Weights of a small transformer language model: 10 layers.
Each number is 50 + 10 x the weight over its row's rms, rounded and kept within 0 to 99. Layers, rows and columns count from 0. The size before them is the row's rms in percent of the matrix's.

# layer 4 MLP down (transposed), 1152x384, rms 0.0307, rows 191-218, columns 0-127
119:58 76 42 74 25 40 37 63 77 50 44 57 23 59 52 61 62 40 49 61 44 33 35 45 62 47 50 46 50 56 41 57 47 48 41 48 47 45 34 56 61 42 62 47 38 63 51 55 57 51 48 45 59 41 52 53 56 36 55 54 46 57 59 40 46 33 44 61 56 45 46 40 61 66 42 64 45 61 59 46 47 55 52 63 46 47 28 53 43 49 40 35 46 40 42 43 68 39 38 56 37 41 62 51 54 34 57 58 47 49 49 57 25 54 40 48 35 34 54 48 30 52 62 64 47 34 49 40
088:44 58 37 58 56 47 51 25 35 38 43 50 43 56 30 41 39 39 71 40 66 50 56 65 49 64 53 43 49 43 43 50 48 40 60 46 43 55 34 33 46 52 52 62 63 55 48 57 56 45 59 36 69 52 51 43 48 48 51 46 54 63 33 34 58 58 56 54 49 48 68 64 52 52 51 53 43 51 55 19 49 61 60 62 66 35 46 60 67 46 55 58 52 54 65 40 36 54 37 57 59 65 54 61 46 57 57 39 43 41 54 49 50 65 48 51 62 45 55 49 51 54 65 42 55 53 39 57
111:48 57 53 68 48 49 47 48 52 44 39 62 49 57 59 56 34 43 62 34 58 54 65 55 50 27 75 40 52 55 37 62 20 33 45 65 58 71 39 47 49 61 52 44 61 38 61 44 64 51 66 49 33 41 62 42 55 34 53 37 42 31 54 56 54 40 61 56 44 68 62 52 45 69 41 58 54 54 53 51 37 63 51 47 49 68 56 50 40 39 44 63 63 32 53 62 51 60 39 55 39 37 61 73 40 43 44 57 42 45 45 54 51 44 63 55 63 49 42 46 60 55 67 54 50 40 35 39
100:57 38 74 32 61 59 75 39 39 42 72 51 50 51 31 57 63 46 43 49 45 55 63 44 45 56 41 57 53 62 63 42 51 49 55 63 40 56 49 42 42 43 47 45 64 70 51 66 36 53 51 49 45 41 62 67 55 63 50 55 72 41 51 44 56 59 47 49 42 65 55 68 54 50 53 49 70 61 51 49 71 44 39 41 60 47 54 44 53 33 67 54 35 53 30 22 51 46 54 57 62 62 72 61 41 37 39 37 60 59 73 63 45 59 49 46 25 40 57 46 31 49 36 34 55 56 51 59
088:47 53 53 50 69 44 64 49 44 56 50 46 42 62 45 51 46 73 38 51 47 50 41 57 38 47 57 65 39 39 39 67 60 65 35 43 40 80 33 58 30 50 47 47 23 67 55 53 41 39 55 57 71 56 34 43 59 50 46 51 43 39 51 42 55 55 23 50 50 46 56 44 61 52 48 31 42 48 67 32 39 55 45 69 41 58 44 37 57 38 63 52 42 51 56 60 44 49 62 54 61 62 49 53 45 67 60 55 52 49 46 43 46 64 47 45 42 42 53 54 32 51 42 58 61 48 55 53
104:52 54 51 54 50 39 62 55 58 48 74 60 58 46 54 57 56 51 42 64 41 61 60 38 52 46 45 47 48 60 52 61 53 52 57 32 50 47 70 36 51 39 44 18 41 58 44 49 51 48 36 45 47 61 46 44 34 33 62 40 63 38 36 53 78 35 43 44 50 47 37 40 54 61 51 31 47 50 52 57 46 44 47 53 65 44 66 44 38 45 48 65 35 44 41 55 26 73 52 48 43 47 53 39 68 40 56 49 76 56 49 77 38 48 38 67 46 59 42 53 57 58 24 45 58 54 50 37
100:58 47 45 41 44 61 39 70 35 60 49 55 47 55 50 45 54 43 44 37 53 45 54 37 59 46 42 58 56 47 48 56 68 49 47 37 62 46 40 64 33 40 45 50 73 57 49 49 49 34 37 48 62 45 48 49 42 46 57 65 58 52 56 38 31 59 62 31 35 49 51 37 55 38 51 59 59 50 52 53 54 51 54 53 51 62 36 60 54 69 29 48 58 76 54 39 56 60 44 61 43 55 54 41 42 45 61 58 48 58 58 58 51 51 35 33 66 42 59 54 59 64 70 55 49 53 59 50
096:37 30 47 63 44 52 59 53 57 49 68 63 50 46 32 54 41 45 31 47 49 39 31 57 58 68 67 68 43 53 43 41 55 59 48 45 30 44 48 46 59 49 57 54 50 50 64 58 58 60 43 50 45 30 49 51 45 49 50 55 45 37 46 55 44 45 49 11 41 35 53 52 67 51 54 62 45 48 36 42 28 53 46 62 39 51 56 46 62 56 58 50 55 71 54 50 41 55 46 40 46 39 51 40 49 54 57 58 58 44 60 28 33 35 63 45 63 57 56 36 56 46 44 42 43 59 44 50
103:39 46 43 43 42 34 48 50 64 57 57 49 51 49 62 54 57 76 49 60 58 62 34 40 36 44 38 60 66 40 57 42 44 60 56 53 43 46 52 40 65 63 54 29 70 53 43 46 42 39 60 55 44 55 43 53 52 37 42 48 51 54 39 57 53 47 60 32 49 37 67 46 61 31 59 49 34 40 37 34 46 61 29 40 42 49 42 53 52 56 59 68 52 39 35 40 55 50 49 48 56 56 54 42 54 57 49 52 51 50 64 54 47 45 58 53 59 47 36 54 37 55 50 40 54 68 62 40
092:42 31 72 43 41 56 68 43 45 57 51 65 41 31 26 53 55 52 46 50 65 53 79 62 39 39 32 59 36 63 56 42 48 44 61 53 71 40 54 55 50 62 46 63 43 59 44 71 70 45 28 44 51 61 57 56 40 67 53 66 47 57 63 53 52 40 38 43 36 41 44 55 55 43 47 71 41 43 58 47 77 36 43 51 59 62 59 62 50 30 48 42 47 45 55 65 43 58 62 52 53 51 60 40 46 46 46 50 37 57 56 51 46 56 58 34 58 44 59 57 55 44 61 47 58 44 53 50
123:59 37 52 60 62 47 32 52 71 42 71 54 59 46 37 58 42 59 40 44 41 44 57 41 46 49 64 55 44 56 39 60 35 50 42 45 62 48 49 59 51 41 56 59 43 41 55 55 40 45 51 65 44 37 53 55 45 40 43 51 47 52 57 50 57 47 49 51 45 49 49 58 79 40 49 59 52 48 55 52 64 50 56 57 55 55 60 53 48 38 44 55 60 58 40 27 51 56 44 57 42 35 55 55 53 54 57 61 65 45 61 61 41 39 40 50 44 36 57 22 57 50 35 79 60 51 30 64
102:45 50 66 39 56 44 45 64 64 59 69 41 42 52 42 36 43 62 55 64 33 41 66 54 37 41 44 50 56 59 59 49 46 46 37 80 65 51 50 49 51 44 67 61 46 54 48 67 57 33 38 55 37 55 68 32 48 77 37 57 56 61 39 52 34 41 49 52 44 63 45 45 44 57 41 51 63 44 39 37 42 56 40 61 31 56 48 40 54 53 53 56 55 53 64 62 52 52 62 74 53 51 66 51 34 45 51 51 58 56 48 61 46 61 39 49 45 48 35 58 67 46 33 40 45 37 57 45
093:46 53 49 43 38 37 43 66 59 52 46 62 52 52 51 40 46 37 70 32 55 43 30 55 21 52 40 36 40 40 47 55 66 43 34 58 52 42 38 63 52 36 38 48 52 64 61 48 42 63 45 38 56 36 61 39 47 30 55 61 49 42 35 40 28 63 59 37 52 48 52 47 37 53 38 46 41 46 39 61 38 44 38 44 43 54 45 49 55 60 63 55 57 64 78 45 51 35 33 57 53 58 49 60 37 40 58 31 52 43 53 42 54 49 56 52 53 54 45 39 49 35 45 33 71 53 37 40
106:62 45 40 43 40 45 33 57 65 57 44 66 40 63 43 40 45 60 59 38 54 58 26 57 70 39 51 53 47 51 65 56 56 40 45 49 52 48 55 55 40 50 48 50 60 49 29 36 47 59 39 49 63 53 62 27 51 54 44 62 40 44 43 63 55 47 47 32 48 42 49 41 51 63 50 59 32 40 36 53 39 40 52 54 38 60 59 54 55 57 59 45 54 56 52 54 52 51 56 56 49 60 47 58 59 70 40 42 59 54 41 41 65 40 58 70 51 49 63 50 34 51 50 53 35 50 34 37
103:44 65 34 47 59 52 41 64 49 61 69 44 28 52 53 68 65 69 52 44 63 50 29 43 37 57 45 45 46 72 40 36 56 54 54 50 59 43 62 40 66 46 33 66 38 52 21 47 37 47 50 71 58 46 55 45 62 33 41 64 38 74 40 30 57 34 59 46 53 46 47 31 71 65 54 43 41 45 52 46 62 47 42 55 46 53 38 54 46 40 36 45 39 47 61 48 60 66 62 40 51 33 48 57 57 54 62 54 47 41 47 50 54 40 35 51 42 43 47 52 63 65 56 53 60 34 50 49
106:50 64 53 58 45 59 56 55 37 52 44 46 50 46 43 46 63 55 57 40 62 69 47 41 39 57 52 50 50 56 35 41 66 37 66 52 42 35 55 71 50 47 48 42 64 51 62 52 81 63 57 58 47 49 55 60 48 63 54 33 45 57 52 59 75 72 57 31 49 62 37 54 47 41 59 64 38 44 37 65 48 55 38 39 72 51 46 59 30 51 59 50 40 58 51 70 40 30 45 51 38 43 73 52 42 56 64 41 56 36 45 59 50 48 51 70 48 43 41 37 20 56 38 42 57 39 43 53
107:35 46 17 51 58 47 52 62 68 40 56 29 48 63 54 55 39 48 48 37 55 57 38 66 50 52 38 61 43 43 31 39 52 53 48 51 37 52 63 51 46 63 46 44 34 58 47 58 59 50 51 51 38 69 62 49 41 37 56 40 54 59 47 56 56 51 45 71 53 54 37 49 37 60 51 56 61 51 54 49 31 48 61 60 43 62 47 47 56 48 44 40 58 63 45 54 47 70 40 53 53 27 40 46 62 52 63 42 36 57 45 78 63 70 50 50 45 64 30 43 46 54 44 40 37 52 41 64
110:46 46 45 52 56 60 52 52 59 62 47 49 56 55 43 68 61 43 51 70 69 55 39 60 56 54 49 59 41 58 52 46 57 42 52 62 52 36 54 41 44 49 46 41 62 51 37 37 59 51 55 54 54 22 27 55 54 52 65 55 56 60 61 57 65 60 60 54 40 55 43 47 39 48 47 57 41 52 61 55 58 61 61 69 62 48 54 48 62 60 52 56 67 50 55 44 49 34 54 47 43 51 50 54 09 56 43 49 49 51 45 48 46 62 47 53 48 55 53 53 64 40 65 49 58 40 57 42
091:46 66 47 36 31 38 51 44 47 62 19 50 57 51 30 27 54 44 45 39 65 44 61 53 23 53 23 65 57 64 59 42 38 56 69 44 55 43 41 53 47 31 57 62 55 62 45 48 58 65 50 57 53 45 68 47 56 48 46 59 42 47 56 45 41 58 27 53 43 35 63 64 53 49 58 53 72 52 53 48 54 46 55 44 51 44 76 41 55 59 52 47 50 45 24 50 49 42 53 63 38 53 47 47 48 39 54 40 65 31 54 48 37 43 48 62 43 45 48 49 45 48 54 39 37 63 46 48
089:66 44 32 47 63 55 53 44 55 49 54 43 49 44 58 77 47 47 54 44 50 49 57 24 43 48 66 36 50 47 28 47 54 38 39 42 48 64 41 70 51 24 42 44 63 45 56 61 50 63 63 49 50 51 42 65 66 39 52 46 45 57 65 36 54 70 55 60 53 43 49 57 48 48 50 56 50 53 44 36 57 42 48 61 40 40 63 40 46 44 51 52 52 61 42 60 48 42 74 53 50 43 56 49 37 36 60 33 47 35 52 47 56 36 63 55 62 37 73 34 58 45 62 45 51 46 61 63
095:45 42 73 57 56 60 40 46 55 34 43 48 61 52 44 47 45 57 62 30 49 54 53 51 55 56 43 51 52 54 65 45 48 47 40 46 61 55 42 48 39 51 53 37 63 65 48 33 27 62 41 39 59 51 47 65 42 56 57 47 34 46 47 47 48 65 41 41 47 42 63 60 58 27 66 56 58 47 34 42 36 60 54 30 65 66 37 35 57 69 45 46 43 64 52 48 34 52 52 44 41 41 52 45 36 62 47 41 51 48 54 58 51 60 38 54 27 44 44 45 37 46 45 59 54 63 54 55
092:49 60 59 39 41 44 72 47 47 38 42 52 37 60 54 64 51 61 66 42 46 47 42 45 34 52 71 28 34 52 36 47 43 55 32 77 62 50 26 61 42 60 60 56 42 41 61 38 53 47 66 56 51 44 51 57 46 41 41 62 44 58 54 56 46 65 50 50 47 51 68 35 33 50 38 54 61 51 69 47 61 36 46 58 56 41 43 58 47 53 42 46 57 54 55 52 55 26 42 43 53 46 51 37 14 39 50 59 52 42 44 41 59 53 41 50 55 45 49 54 40 46 45 50 64 50 51 53
088:29 45 49 53 50 46 32 50 46 60 58 55 51 36 43 33 51 52 57 48 42 46 50 61 63 50 57 39 62 49 60 33 48 38 51 56 46 35 52 44 53 63 53 45 35 48 36 75 71 56 34 52 51 52 32 50 41 53 36 64 53 59 47 46 61 74 49 42 46 49 51 58 50 34 49 80 39 38 27 39 35 68 20 34 55 54 46 62 61 64 45 40 54 43 42 41 53 37 40 62 58 62 30 65 42 52 56 53 48 44 39 57 39 42 34 49 54 35 54 62 53 54 67 47 60 63 53 52
096:49 43 50 36 50 50 45 52 51 34 68 58 41 38 67 60 56 41 50 50 53 66 54 61 61 50 71 49 59 49 46 68 61 41 40 59 61 36 57 60 58 39 46 39 47 47 62 38 50 59 42 46 42 45 55 47 49 41 52 45 56 61 38 26 66 36 38 50 53 57 48 62 50 58 58 46 42 38 46 49 42 62 58 78 59 64 50 63 53 46 63 46 46 49 67 61 54 50 44 55 37 41 58 46 50 53 37 48 47 57 50 37 39 51 43 77 51 44 44 50 49 49 40 49 44 43 41 55
094:39 48 23 46 39 63 54 30 58 38 64 40 61 65 33 42 62 60 65 50 48 34 33 57 42 45 75 51 43 52 33 68 52 61 44 39 53 29 62 35 50 56 47 48 67 43 54 45 54 50 43 46 50 63 49 57 41 47 58 47 49 63 46 66 44 64 27 57 47 43 55 65 47 43 53 45 37 47 44 54 38 52 57 60 53 55 51 42 26 62 47 41 46 45 50 52 27 64 70 50 56 72 32 51 54 55 50 41 59 38 57 63 66 56 40 63 47 61 44 62 60 40 53 47 52 57 54 60
099:49 30 49 49 44 59 69 47 64 42 53 48 47 74 54 66 32 34 52 59 74 60 54 64 51 47 26 43 32 42 45 54 47 52 69 48 47 61 51 46 49 51 40 52 64 47 35 54 40 45 63 67 39 56 46 44 58 58 39 49 50 37 67 61 64 46 43 47 36 59 64 47 45 62 49 63 32 52 42 48 41 56 32 35 62 51 59 52 61 61 66 38 49 61 52 49 43 39 64 48 55 48 51 37 48 47 49 49 53 50 53 60 51 57 51 53 42 45 50 64 42 62 52 50 44 52 71 55
100:41 39 68 43 52 58 44 59 55 48 57 37 49 48 55 48 46 56 65 53 55 55 42 34 65 50 47 56 48 48 49 55 61 44 51 66 59 69 29 57 57 65 53 53 59 45 52 60 34 52 42 68 45 56 27 61 44 48 71 68 36 71 50 65 40 71 34 50 51 40 26 48 41 30 37 53 51 49 65 43 51 72 43 67 60 61 48 47 69 50 52 58 38 57 52 40 70 43 62 36 43 58 47 53 32 50 31 44 46 21 47 72 44 37 44 52 49 53 49 64 63 50 40 49 46 55 63 56
098:47 39 40 63 48 66 56 53 46 59 45 56 53 50 37 61 66 43 55 52 50 60 70 45 50 51 45 50 52 40 54 49 50 41 68 42 60 48 42 54 68 64 49 55 48 49 36 60 38 67 54 56 50 49 35 45 61 44 47 55 55 61 61 57 40 42 49 61 40 42 70 49 55 53 47 59 49 43 60 46 52 44 35 66 62 63 37 41 68 72 57 52 56 47 51 44 46 43 32 39 38 44 54 45 56 41 53 39 48 38 58 42 32 41 32 32 55 49 61 56 41 56 56 47 27 26 41 42
# layer 4 MLP up, 1152x384, rms 0.0407, rows 192-218, columns 0-127
090:62 38 48 52 47 52 46 41 68 50 37 42 47 51 43 40 61 41 31 64 53 57 41 24 41 46 19 34 48 48 57 42 54 32 47 31 56 70 53 47 36 52 48 43 37 49 57 61 52 58 49 57 41 45 51 45 44 30 55 48 55 33 52 52 39 53 32 63 48 67 33 41 37 40 49 52 46 35 61 63 44 53 51 32 59 46 54 50 60 61 57 49 53 50 53 49 51 37 75 34 58 57 52 39 52 56 53 74 48 46 47 50 44 57 60 58 51 61 52 48 47 49 59 41 38 52 46 47
102:39 61 58 43 66 46 58 66 50 49 53 38 56 48 54 36 64 59 45 59 52 72 38 51 56 51 49 47 44 59 61 47 37 45 49 53 47 46 51 57 38 49 48 55 45 47 35 68 58 59 61 35 61 64 57 63 50 46 49 36 61 59 39 55 60 41 51 31 41 47 45 52 39 66 53 40 54 45 69 54 51 61 56 46 37 42 68 71 62 46 51 58 63 58 51 43 54 55 58 43 58 52 54 30 45 47 67 50 29 29 42 51 48 57 63 31 54 63 57 51 49 58 66 70 52 41 72 77
100:37 53 51 68 48 59 50 61 38 66 56 46 51 57 24 53 54 54 54 47 47 44 35 49 46 62 35 32 57 36 56 47 49 45 47 53 47 43 36 51 56 54 48 52 49 47 42 67 50 57 50 46 49 56 60 63 41 53 49 51 41 67 46 70 48 52 44 46 50 47 58 44 33 63 47 57 28 42 47 48 60 66 48 38 45 42 56 58 41 61 40 46 56 35 53 44 50 58 33 44 77 47 50 52 56 68 44 53 32 48 28 39 55 60 49 28 41 40 25 31 46 43 65 46 43 39 58 49
092:61 52 62 68 42 54 49 56 47 64 36 53 53 57 61 43 53 51 77 45 58 72 48 48 58 57 34 25 52 46 57 72 50 40 45 51 45 55 42 53 61 55 51 55 29 57 47 48 50 58 58 41 46 61 58 47 58 53 50 50 59 75 40 68 38 59 46 26 49 47 51 41 27 44 49 55 47 54 64 43 50 41 41 33 38 34 43 60 43 47 35 38 48 22 46 43 50 60 62 62 46 57 67 45 57 36 59 56 42 47 35 43 64 48 52 44 49 50 53 51 36 59 54 45 55 52 62 62
108:52 67 45 51 55 48 51 58 51 45 62 55 45 47 41 57 59 60 47 38 42 73 66 64 69 43 40 37 48 36 52 29 48 54 36 43 52 52 42 42 55 61 44 50 70 49 52 82 46 37 45 43 45 42 54 35 57 51 38 61 62 50 53 47 34 49 42 38 54 65 43 39 44 41 58 51 29 68 48 73 54 65 42 52 45 33 53 43 51 65 57 38 53 55 56 50 46 64 48 46 32 33 50 47 72 75 60 62 57 55 46 58 48 43 64 48 31 55 52 57 53 40 50 62 58 44 44 43
100:38 53 50 43 50 49 57 37 49 61 48 45 53 55 53 47 60 50 44 46 55 63 47 50 46 52 57 56 30 47 54 36 36 31 50 46 45 35 67 35 41 41 49 51 44 38 49 64 52 56 41 67 46 65 51 68 50 60 36 37 44 53 44 46 67 53 68 52 58 46 31 58 49 33 69 56 35 38 40 60 42 49 65 58 53 57 38 49 45 44 21 65 39 49 47 51 56 57 50 60 41 47 38 44 50 48 53 52 41 39 47 60 53 40 42 35 47 57 38 56 46 53 48 55 37 42 30 38
100:50 53 42 73 52 59 34 45 39 31 53 42 53 55 49 62 57 61 46 42 35 62 63 42 50 66 46 33 58 33 58 43 56 50 58 42 29 53 44 52 42 64 52 47 53 50 60 29 57 44 40 60 38 35 56 55 68 65 47 47 51 53 66 55 47 49 46 67 55 47 46 40 45 71 51 56 47 73 50 46 65 59 39 53 40 46 61 66 28 53 62 29 43 52 40 48 59 65 53 27 35 61 52 29 62 48 27 55 60 66 45 71 54 50 44 51 57 55 46 35 53 39 61 50 54 30 46 60
100:58 48 47 55 42 48 52 73 37 52 49 26 46 41 59 33 49 37 43 41 39 53 60 71 44 61 55 47 47 46 52 35 54 56 36 56 53 59 53 49 19 45 51 38 51 51 62 48 72 48 54 48 46 43 66 60 45 67 41 85 38 52 51 41 51 50 52 60 55 56 46 66 43 46 58 50 39 50 51 65 45 51 43 60 57 43 51 58 63 38 45 39 51 50 69 57 68 44 57 45 54 48 56 39 52 60 27 63 43 46 45 46 51 46 31 56 64 62 59 38 55 58 50 41 51 46 41 58
095:42 41 26 49 58 53 48 47 57 40 48 45 52 55 70 46 41 66 54 60 23 56 42 48 31 55 51 52 37 49 40 56 33 50 44 43 57 40 59 57 37 52 78 41 44 48 49 64 54 48 52 28 57 47 50 44 52 53 66 40 55 46 42 67 14 48 49 50 64 56 51 51 48 49 47 66 45 59 46 59 44 49 49 38 71 47 55 31 49 47 52 65 51 44 40 54 45 61 66 44 63 51 62 50 57 55 41 57 55 39 44 45 49 38 47 44 48 76 51 58 56 44 37 65 50 56 50 64
112:30 43 53 73 35 53 67 55 51 44 58 41 56 49 61 65 62 51 52 49 48 48 50 53 42 67 47 41 43 43 59 43 59 59 49 31 56 33 61 58 31 56 51 46 52 41 50 66 57 46 74 53 62 26 52 54 48 43 45 45 50 47 34 69 57 49 55 56 55 48 38 41 38 52 42 45 35 56 71 76 46 57 51 63 55 39 51 53 35 49 47 46 48 61 62 29 47 54 50 52 50 47 38 51 52 49 46 39 57 34 54 51 47 44 49 47 61 72 36 63 34 45 53 49 41 57 62 51
105:50 63 48 46 38 63 42 54 53 46 63 28 41 59 57 35 51 49 46 50 51 53 58 49 42 59 45 53 49 38 76 51 46 48 65 49 64 57 49 47 42 75 64 42 35 28 41 56 66 45 50 57 40 58 57 50 53 42 60 55 38 53 46 40 46 41 47 67 47 48 49 38 48 47 55 48 46 74 62 52 59 54 49 61 38 55 57 54 61 36 52 68 41 52 56 22 65 56 55 59 40 26 41 60 60 56 60 53 53 55 51 59 57 47 38 49 21 62 34 46 40 50 51 56 65 53 46 52
089:44 53 61 50 53 55 60 46 54 51 64 51 57 28 50 59 48 64 44 50 39 55 54 48 49 54 51 55 54 46 63 59 37 46 48 45 44 57 50 62 35 80 53 53 42 32 69 59 57 41 38 70 50 39 39 49 45 80 48 40 53 49 56 61 38 41 46 60 53 77 53 62 38 47 50 54 49 73 54 71 57 46 54 57 59 63 38 33 49 54 39 43 45 62 44 49 46 57 50 45 50 54 35 46 48 77 38 71 50 53 51 37 56 55 44 53 47 52 61 23 54 42 43 56 33 51 41 47
101:51 58 55 72 62 44 43 49 52 47 60 42 42 46 55 52 57 53 49 54 63 69 54 57 61 50 49 48 47 50 54 34 45 39 48 42 46 49 47 59 34 45 42 40 45 47 49 47 43 45 56 40 51 57 53 55 53 63 54 46 29 66 60 46 63 39 56 61 35 45 44 38 50 53 40 52 65 60 52 56 54 49 59 70 46 59 39 38 51 54 64 41 53 57 36 59 55 66 63 46 36 40 43 43 55 47 46 51 52 44 45 63 48 75 32 36 54 66 38 55 52 73 57 42 52 39 56 63
095:50 46 57 47 50 53 63 42 47 51 56 59 44 62 59 47 44 32 39 53 49 32 41 52 35 37 56 55 51 49 69 59 45 24 52 41 50 70 65 32 38 63 61 35 56 55 43 53 53 42 64 27 56 46 43 69 63 53 50 26 42 53 40 52 45 55 43 66 37 56 50 37 54 44 54 51 54 62 58 50 43 43 53 45 41 43 57 49 33 51 50 44 41 69 57 46 55 49 51 56 50 47 63 36 58 51 35 66 50 48 59 65 68 51 47 08 54 61 36 46 53 56 46 51 43 61 43 48
103:62 55 49 50 47 44 61 28 51 50 60 41 46 38 50 60 54 60 48 63 45 51 42 60 50 54 49 38 55 37 61 39 54 67 27 48 52 50 53 44 41 68 51 42 56 48 44 66 59 52 55 34 51 49 47 46 49 58 50 42 51 48 58 42 36 49 47 44 77 49 48 52 44 55 55 32 62 46 52 51 59 59 43 59 17 62 41 58 49 45 34 60 53 53 66 41 60 38 66 46 56 56 28 34 58 43 45 54 54 58 51 55 53 39 45 40 47 40 35 49 47 41 60 30 42 40 64 53
104:57 60 59 69 38 52 65 50 60 58 56 53 43 58 63 36 51 48 49 43 42 50 39 54 53 64 60 40 43 46 50 52 47 34 43 49 48 74 80 44 33 64 54 52 50 31 64 47 68 46 54 46 63 43 51 36 53 60 51 39 48 64 64 48 42 54 44 44 53 79 35 67 34 37 44 25 53 45 47 53 54 46 26 52 40 43 65 51 44 60 53 47 41 73 36 46 68 44 59 45 55 58 55 41 48 62 44 60 55 49 52 56 58 39 57 44 48 46 43 44 47 62 42 46 58 57 39 59
114:44 63 48 55 50 63 50 38 61 59 40 55 32 47 51 46 71 66 52 39 45 54 43 55 62 61 54 48 37 50 51 46 58 23 23 47 57 48 50 47 66 70 50 48 66 46 55 60 45 56 44 50 48 37 41 30 51 37 56 67 59 79 50 33 57 38 55 42 60 53 42 57 42 31 45 61 42 62 46 51 43 53 41 69 45 61 54 25 53 56 43 64 45 59 57 65 58 57 50 46 51 44 43 52 56 38 66 46 51 33 46 63 56 55 51 49 36 57 53 60 43 54 34 47 61 43 65 59
092:33 55 49 49 58 43 58 42 43 56 53 52 58 37 47 52 51 45 33 36 43 52 51 50 28 45 47 46 53 62 57 49 55 45 55 41 51 64 77 47 50 61 55 38 35 30 71 60 68 59 38 60 48 72 59 43 55 43 60 64 53 47 65 63 34 34 46 44 52 79 55 47 39 37 64 40 44 46 69 61 56 49 35 37 55 40 55 51 55 50 44 56 58 60 64 55 45 34 46 46 55 47 53 42 56 58 52 64 63 59 51 39 60 40 27 50 55 51 49 58 39 59 44 59 66 62 34 52
094:39 63 50 52 51 34 53 57 30 56 63 46 50 66 42 54 57 61 72 50 42 54 56 73 39 60 63 58 64 46 68 40 50 51 28 42 39 56 40 46 50 61 49 55 39 43 42 45 57 54 54 56 51 40 62 41 43 69 54 72 45 44 44 50 46 48 53 48 60 49 55 59 39 31 60 36 50 40 41 59 52 36 41 30 53 45 35 50 62 37 60 37 36 49 48 58 47 35 51 28 43 55 31 71 62 62 54 44 75 49 66 57 74 42 57 51 39 46 73 67 50 52 52 47 53 51 46 62
097:62 59 50 53 43 54 56 52 47 49 65 39 43 38 58 54 51 49 52 50 41 69 29 46 52 55 68 57 57 50 51 44 48 49 31 50 53 39 64 47 39 63 43 47 48 35 48 61 49 44 43 59 31 39 59 53 59 61 48 66 70 57 44 45 33 57 49 58 37 53 52 42 45 49 44 79 61 58 67 48 40 50 44 37 52 37 42 48 53 37 57 47 56 62 63 43 52 56 55 57 66 58 46 52 56 53 54 58 49 59 45 52 55 60 46 45 32 48 40 43 53 50 45 69 69 52 64 57
099:51 57 58 55 43 51 47 47 69 68 32 52 41 65 62 64 54 47 48 49 50 53 46 47 59 59 43 35 39 29 58 48 69 28 39 55 44 43 50 57 50 43 48 40 44 56 58 55 45 48 55 11 12 54 52 33 65 47 57 44 40 54 40 53 29 45 58 54 58 48 48 52 49 56 49 35 57 44 69 62 49 42 59 46 55 40 53 37 46 76 48 57 56 48 48 58 51 49 52 50 51 46 68 39 53 50 57 56 48 50 51 61 52 57 60 46 51 66 44 25 43 34 69 63 49 51 62 52
094:53 67 45 53 55 60 38 60 56 43 57 39 50 41 40 72 59 58 48 52 39 52 46 68 34 38 49 49 55 65 29 39 56 62 63 40 33 64 74 27 40 48 51 50 50 52 55 40 76 59 55 46 51 28 56 34 50 74 57 51 55 58 59 50 56 51 52 50 45 53 42 52 59 62 58 30 71 38 47 56 55 39 39 46 47 46 61 58 39 44 46 42 66 33 49 48 47 63 56 35 50 35 45 31 53 35 50 47 44 73 61 55 57 54 76 51 44 60 46 54 53 48 52 53 48 43 60 59
094:47 49 55 52 56 63 65 38 47 51 40 38 52 70 39 48 52 57 36 65 34 47 38 59 54 61 59 60 59 46 43 41 44 51 39 43 55 59 53 40 41 51 49 57 40 56 31 60 55 47 51 36 42 37 60 48 57 69 68 65 33 45 53 57 40 57 29 71 50 43 55 59 52 49 45 43 66 66 42 45 54 31 40 17 52 34 50 39 39 39 42 47 53 49 53 45 48 37 48 60 43 49 41 58 58 35 39 55 49 49 60 55 61 55 51 59 48 57 43 46 36 50 65 50 57 63 54 59
086:58 50 59 60 45 33 47 61 31 63 46 66 48 35 60 60 56 41 51 43 38 56 43 48 54 47 50 50 60 44 59 40 55 46 64 52 42 55 36 47 42 42 42 55 50 53 55 31 56 71 54 45 54 38 52 36 51 55 51 55 49 42 64 44 45 46 50 45 45 51 57 51 49 57 60 52 51 37 53 45 65 43 36 51 51 36 53 57 65 48 26 64 48 63 46 54 58 46 44 42 46 42 48 39 53 64 60 66 24 60 45 51 67 55 48 59 46 43 54 18 55 72 47 62 50 31 54 39
103:65 61 52 55 45 51 55 57 63 47 79 53 41 41 62 67 49 54 39 31 55 40 61 37 52 53 69 37 50 53 50 29 50 56 53 42 59 66 65 52 28 39 39 44 22 36 55 53 56 48 57 47 55 38 55 53 54 51 58 41 64 47 62 62 52 64 66 52 71 37 50 46 57 53 33 32 46 45 51 68 39 50 59 67 40 58 42 52 54 44 38 63 50 58 43 41 52 46 74 72 50 32 46 39 54 60 37 58 53 59 45 57 36 32 65 44 57 58 36 41 54 45 52 38 55 56 62 40
099:42 51 55 53 45 64 52 50 37 69 59 51 49 43 40 52 49 66 65 62 51 46 42 61 59 49 35 41 29 65 66 40 50 50 25 53 60 47 43 43 51 53 42 30 70 43 54 33 60 58 37 54 48 59 50 49 65 57 48 45 61 58 44 55 59 35 36 55 65 61 38 57 39 50 52 47 42 49 55 55 55 65 57 46 41 54 47 42 46 60 31 63 62 60 31 46 55 53 56 76 53 43 45 57 55 40 68 57 61 54 49 47 45 55 59 33 44 56 46 62 41 47 41 44 41 39 55 50
102:45 47 45 74 49 51 55 41 39 49 65 52 39 54 55 47 43 65 31 52 42 44 54 58 57 53 52 51 30 62 66 52 38 46 48 45 47 53 63 36 35 42 42 50 42 34 53 56 58 54 41 38 42 46 47 43 45 52 44 58 47 48 42 54 54 50 51 43 31 57 28 52 49 48 57 42 70 62 39 39 39 44 43 30 48 52 33 53 46 34 37 52 56 41 43 49 64 55 44 53 47 45 41 46 47 36 56 47 26 48 73 67 55 47 41 30 60 59 46 44 49 65 49 55 65 55 51 47